Weights of a small transformer language model: tied embeddings.
Each number is 500 + 40 x the weight over its row's rms, rounded and kept within 0 to 999. Layers, rows and columns count from 0. Numbers have three digits each. The size before them is the row's rms in percent of the matrix's.

# v: layer 5 attention value, 256x256, rms 0.148, rows 230-254, columns 128-255
# o: layer 5 attention output (transposed), 256x256, rms 0.228, rows 230-253, columns 128-255
v230 098:552462488544448485507509520498557418469456424504522468472561462563436492491436509437502541470507541428513567471447546497474581503501508472480495579552528474464469562509502472433478490482471505506489498457574440445510469488479472447444542513510528511483488521546442507523590521485505495513493557518466519536570482500473525448442511478518484568458538564496504492503460559432451459497489
o230 094:563511532482474450445527587531427514514519479513513522595459540545494505584455448500522515465474546513521519547466465484499480498550521460550529426567543511458481479470520470525530398506476521482433464448409522455430615529447507487442632492462531518432491490533546520511410553495555486437489511497493575513448485446468479492563522499488496569473500515448567448494480548532489491493497
v231 099:579568473533478528497524478457487547481513486449535499463514541559493495478415486470488518475400569536497405480494415491462519559437488475552536521489525486518496536533547547449520471517508537468489482487478395485537558458528476479607603548463479510503518431516575495482534499476569519594481428438505508457514541493480454510541445487424398479530528482498509464462495529490517509509478
o231 095:514548448502520518471465465478478550494504557468491536482566509543514466531558458513575542502566581559531436479557538544429461635485560532530545450461504551483502517485475533497548478481508567470504573464506456508528500500418506563450505519534489486474578391427508538502421516516519502520461459552468460396469527488569504552454525505449520514504448480451474469496511517501612500536557
v232 090:504513485571522518434501536477510545513513502485484507559523473450503537514550454590486488448507479511476517511413491432524483519429511525517474482506483509441537544386544506543529545542526484480456490434530518404481439536560467494468415525535486559545484574483535491426485508468510503521549518495446539521473441517510501553455508489469432519500473569497456582524545471399488492586497
o232 086:487495440550524500585560564528518487463516454542503467539506526522455536536486513505469523444508520494512480482611454439487520500455516477496532553432601498529546560478540442456519510522551446539536522443533551467490585511562553508526472569520494518471464550561494535503558540575457511438548527491513540490522492460510516462548450440489511545487547440535508494544428555482472501464503
v233 097:499477457480479478508470555423488432512522527537557521543507407464519561559461546462530559502494495475522528555595475524470451495542452466496475518509512530459472513483509508522449457515580493467554446480523503511554546481473511489480502494520454448513504515512542566472503582480534502501497505532565498455533477541523533494516442488478430563419473427541411516485484574484491503486464
o233 094:484451490442419550508454532515497448432450556574482521493533488496455458543530471506452460517511517527410488492504542475510483477507491583485509508400514453487524549449490518524520450475554454502495453465504542566559443547471505491430493517499496575567543438552506466434425507471469487461574449555501532447431511451526521470470442475530513449509470525499502523469592459525575499470494
v234 097:485546465464447482548538480557527518528449503564500526459533546406489548545576546468533561556516564517555486477494499560557484552442456517516598531484546620480494471497536517543567478479479518499503503429450504398526539514535466464445491445448528474513608584461559479455464453477483522550464535482518464416530458574467481464514461521432475550484534533512481492432430515571496500508472
o234 098:511526555462455425459507481524393512441480448519563444491561500524491511515425493441562471462462472506500476497483485475481475529516449470501559476482506476520464536541523520491512431457466408588481478495497403485497481540512483496503538531464527506536475480558460550557565500556473437539478490541523529444478457468643561558440521532404490521466519513535530483409483510524591469490437
v235 102:562514589427534645573529498526437512538404549482410494432571381513527531530528477550514544533504574529458542482481485454456472564442499482521544485554526516518415498537560517436478557511563570487462475553481532509587551495463450473517449522486517534561566528512481478531523478494510457514468435516485485479460476531466516519555541462529549432484483513507408505519505506491540494495533
o235 099:482499493494538516517517447526425485524493544593537506582564504451487544590482535534478519515511576454541556514627537483423533459489511498518493516470525463484504460469522553517472491551524497509525537537500507544541419514444467530525436464483470537444523494480468526514478407514487454468489503484421447509530487475487462507420446481479477482494500451477497466411472497539430503533423
v236 092:492466480541497468577423511527513502470477470548557474483479604507475551588482436504542461522512451485572477469449475469494428452513494467538507514569435528392541506542498493544567519479486494474468548504541505477551468535497500468451525475537477491482492492598452510550449479478506528527476409474519423530520466515463563471457545488518471528479441421480552505533521477536451473468509
o236 089:520467420474461490468537439506519464462491494484533471527434490518505475491433488473545512562468450562558536504456577511531502541507533482553543466504484459521440507528443501539508487550477502507470568462498523474502467544522471521432545499530393539452511507548487467520498450456534510572583498510432569525600469459479524455498556472430540549554500512529553508508493531509413601551510
v237 096:456515511547576438510518511459488526499534505544534535558449571491496539571510414446520525457477500412493494564482529510484418533497531574462456519483516476533515543511474471550459502433548394494473452544434478523518399507507474439472527496547449576502492570508440471571498540528513512549519552523471490452525583528416511480496562423470568487472480514517455552444463483469454520538443
o237 090:462478499503478462470477534516570494478491500562528496518481439421467434470491449523471482563478537477468539527463527522460475595475500490454475510533590457499526541476509405457558568465523552512485524492552514467492484584501542537503502432517530582528521456544478542478547508504536506539497495501547575469456518525489544503525516481490480505481450514474496536521495522560471523460532
v238 102:478490512435412543484547484505494466519429461532515499446544525501476512498472557550510606460473487575563552435526509470489460444534537509514457546536476490506459528381535531496508503517446497462477584525522499429501459530468521489518472521459502541527520514472461552433483485483473490499447460470497457497482501423518541539443454567464464567572505555461511537475509484499487522491571
o238 098:494588558557470527530472550460416460519548454461542509489480511507547491531533604522501519514528574493558523458522542423463496490538485420479542553560551511464465555548483539436501547565421523474559493505554556462494527505460536485483460522503522454555516525587566520423503521492501405506509484475519561513484490495540497489480565511466419585510526444505567491517505539510477480596491
v239 116:468524442497519538496459443467497549533515500532501474558534514598520567557475565485480565533517498488555543494464493529503476456521520499560473463532477486521449478535555565538456537581546465514538462458452559502542496439448386482518563511501524496447491443533463515455463428464496590473529459505487504511473499548455500563526461530510447419502535462588434547465491476500468496478483
o239 103:532525507496517625570489465550526503499518491553436552538573472459473520523471547472496473523582540529523485460562482524468493549578540495524478432477541440497516546469492469563464517491478544533492524507515480502518463562507516514491456592439551498491527525469486536557459415491469459504509470542519553562451416490563470541545488525546541538532437519471480537431511453486494472513392
v240 124:519526571484513482448491474476479486549414500537550452520427473492524454392409494505474488535466505534522516520572526600473516499491518455520497465564571469555526464468511548531466544534420500398505517524479527485470507483498558470536479518489465484489560442442498482501542486467501509473578456468484474467494518487487437419440464546472530493552467479521518462522552513494580509502529
o240 112:496488588581495537445397509468464463566458507492462499492512512505488480429497507474510489533522425525486533519512565457591418504503495573492548477499491526526464482505486564515495512530472511432560494508537504479453560551460434473548515567405449465472558471453506504482495544507478508460449475494455491435435503511498411430535476547530469526485462408502469531560466483488459567427508
v241 093:511450500487520429470444526499501543454429482488420517574531504507480423518466535511463533515521555469496494411529523599484494526480527542474524498499497513508538535454490590503539533491454507501536467493507446472518454481495526556545507476477539503504413524475487511540509506487546649425563546568460510491474518533500471550473431520534539475465508499530501475489537532525454463505544
o241 094:402487452536484497501484527493534567551568497511488536473450466475601568477483447482530491388480489451480453490446475454486540529498480540473484485486467546515504406505545555488560535451497586455516514520493475467525535512497435512456438542456503514449440498465482504556506503525458478444561516532489514519539481523479531563476491501532612464540527495457513413446505445380520499481429
v242 119:455486445535556469536469551517544487514503507543417502536495473536463428519556482469522457533552429502496601432435497467503511517511502480425500513496567555478555528497541408483473459474561447533551545508461515514480495478442556481429500560526504504499539533559484515542554509524497494451520532445570540510502564511444520525575528503528541445446435551485479474601482437527460481491492
o242 106:461417456518554546439527607541527451539515466573495525472452494468465424586508573488507499505552525495489506491528486466556451445486545501586401555525558460413484480480559498492507536502541478525522516497494436506532444503534473465491571491524562535511507552490537380508502504471484479351519546479478491526485507490470554492501572508567509486497473528433476540480467504549528499534497
v243 094:518442525476492519516553417465552520513501490481465485544540546484438496538500486509432558493474509476494591520506512622403413478544480496485559569504495458457559484493500524520480529509518527488455523502526494520433525456471510496544409476544508569519530455464566511436497506526518462501523529487451554530530480553485563534487471532510541505541475554521489487488553490433496501489533
o243 091:466480533493500532481467512534483545571467502489490575486419505482533440543538519478568506480495497499533446460536470538481482488487480507519432477535523457490589445439524492488494504533488519489479520502434466428464554529525504517544494488519477620473456482485479514527522507510454486457549468435452456484466442525439511455459575545495514495548514412509525526545538528431475483423518
v244 102:509463453544492515488518530536465559503545418594455539541482502499517535523447436534511482497540460491530539534474481525542462528497485504489514509449480435549568463494502484569542492503508486541445547440496511454512465479528458535473500524514533431429491460494447465505419529502473525474489459524497443469430470475527518525527478581519471498450503601543518528479458462546498428504467
o244 099:457449503400482503544526444491529529518488454455502450466542530511524470549536466435551459532485480435456470516518487512562449584441458456502501490496569449591513524523497404437514455510462481499517496500487553523529526589483545479495583579496507468517479544536469509556468493484479453499510531525463480548496462521547468468525499552450466550541409603514505464532486495494535498510506
v245 102:449511477583535548559427435496508514462527422503388512445534466488466478531478496521541533519452474496502495507488488514526478499414481544504563481426503475522491505547472425490505584545491580534510532483446490463431555503479494536512511496525509482421488458479463525513482489549483503415512450478533512504506479442524474541465453472537584437507462540608435512518522524512489422494545
o245 094:447535465483542488510494473517514449501491402536497503500530526511578484503575498490568458493409466494523431491549495536508519488472448536520446458469589587513483492483479475474427533531473565502527482512424503491562520462486538517504500552509553440482413561502465536506499526550520523433483533521457503530549553515480495464590410437468493534509471549478467489456501476505554470504460
v246 097:563536530549434466479542496443547428455545530433472526488485464533571506476522495595503487432500471563520488562465482519420530461438484580525460517539478485502583528508514536482522520541432553492501510488534521534532478457526487497595510541490469439534520441487592530456471518460539490442585510550499455502542467450525458574490439580508503479494434477485439516480497583422470505496540
o246 093:428487483534512515508489511421530501452470536515524434570501579485451526496528480467481536409522522509500532445584442484452505483454557571508464495487477459527452509494514545488481494461461560449562562459541536446474512505493500508507474526521471526457516530548487419408490585492463499477530562431510478470530463462445488491499468487530572421544464469490453442526466495476528497491451
v247 103:495537470484533509578493446461515528437484503556484513476533451499554556551414544420474573411517475468506400541481492507404504484565499490501477540466520512572520501443518517469474536560478524494512453522532495542417503481484468506516556466543523571493495482538529555496485517418500537524520446538482472504491467526552519520504475556498444513543504500545491576414487505450469482564503
o247 097:501542505508404562476462465456482471500522568461524529524516475450544463572534531532436455459517471513489430512480525444500457517468480431546483523438465425528510493434535542421530457527492476505524481481456524460462500451475502501470549553539560537463423480470462585446451512458545507546523563524477499424462529475527476545489542504509577557511417504462566468497574427481500565559533
v248 099:553534459504570500470535484496493500526465471534460533464548489517521508503447531534496479454465533533441524472483464572471537521489462466570530493473517540484538551496460455483524554563539506516454454504445482610454544465446550512497540551441491507467447466449507449471527475521490481531469368480466451508435474484556472485534452457520540482497433512545536454484524496524496536496485
o248 093:534448465502487552489436500528461446476516601489452389435515512512454458499557490505539523455478520545479489442529518463494490506492517506566572501546532515476458489508522485494492435504473496447516537533436515512568491462421472589495472523442506478524414614434491519486447519475493534476399522533503513520525515497484507491551457515477456579545538535480507505551542465573467551628539
v249 101:528515422515431523507489541551492562464539520523560507512395540451465486496487416421517517555460486500538485507493496473572467550448607493523523579495551504534466473467430523525526424511506511439448525534527475494502473527455495508434541492496499442491516492538488459473412439473448468557499467506455470535489551489521513502483538463498456464550532544471494447538455439564571438435461
o249 099:515523483521518526484564479565466466504502479460452470482519478500511556448511449537426473563565483497580511508528553483526503494500480517487525480532558438569549502560456459505484484482505483472551494506518595563469512491490540580490501497520506455551479469518495545539529525487462493500478532560474506466505596459497489593490503592562477563475445542519516494479472511501490497473555
v250 091:486495515494451501545515585511500474442454521522458453447507514478543512479523466491528520584526504521534454559460493456483534494493463423525433588547465571443397573570470492493456494539473483577540493469557543508562582411514502487492505518513475481468417513535515536483508452524545473506416514446560481485589541458539539492545511452461513512484475520568571570521514512508547506546435
o250 090:542553534475490464462513529540513461485465462576505429495496530455457493517507519502461481502493458517442439608441533467407512434535467444518561504508477555549450494527458564594502449426514490522465515551474524524596483441465562526508517495452472566476565486572602571554523496444540529479446495461459553478475526517567523550544566488538495439489473505496471489553515527493522453521422
v251 096:511470489471485520409489453517582483450542601455547440439474491480507500483482500528488456451520476531484531454558551485485471474514439504558428433545490482485526498473567473472480516490467502425502476529542565550440461407490464473506504528437543421478478442485504509497564461561428525524568519535471417447510503476499488565564435539539458549531532524558469456542552556506551449475450
o251 096:465531553467472455536467490492493484520500505420496487511590496459461529475482519510535528504394543463559501569486514513508560425498453518444521572553444457439448538515522522519468496475529512554570559508558544510526559519501492484443439508548480542512522593522548526505515477587522574432515485550552451532496522491521481515495458450578518488541511486418487468538536492440481573490499
v252 110:517558440526610490475509526519524516445468468459495569508509564544534489511444493503474474476534467550461510489436507519546434464499510444444522511443479453531537533485538484591618498505545520457480561500436515582538435441488420561546512547525527539473483469544436501510525466582472520542557462509462462512507506449481495531541557474553455493525544557475469512416472498492469484489464
o252 100:559510461515584449509508553511517471433528442460488439475497505410539469495535473477496452528464520444472470553499511474510428496479490463442463484599501460488546490544571425531486509534509555529556520455528503428473518526537470472433548498486445545537450568490415535562465466473548469542495426529533449526471525536460509529498481509486535525517533471512493447490560552474475495532508
v253 098:479515488463530523486527509546482506526515507459487442496506489510515486506526557580512569493528459505433501461485471514500543469534539458499542478533547434469494534488521520439541496517451525568465543454554490542513522498547459527648461445506528530519489489501490508448438380510565571498600403522470429546463518548496494466559424505512449551548484513527499506543459554513482522473481
o253 092:398458582464547534502514570542479442477520504476544477491461426560491504537482520545555488505501480503544534438536439462551515552498460473562475509503491467466514500526442541487490485555457623480490492472527433588523519453420565522597472539472504456518470484538475508533427472489572553458551518469540406463541504486520554542449467496504506475502491461520512463539479455449531509578533
v254 104:468480502540549558422495473565523410521554539418503465489547475555561529485595499607492494444498526544470479484474504483554505490482495455475481463521508504484498486464565515443422529487468534423533475491490504462509523483532538462476532457467511496530527550480528445480494482496559466547436538417486559474512529502462473515526465454461553417583521468484533543462490558512539442529513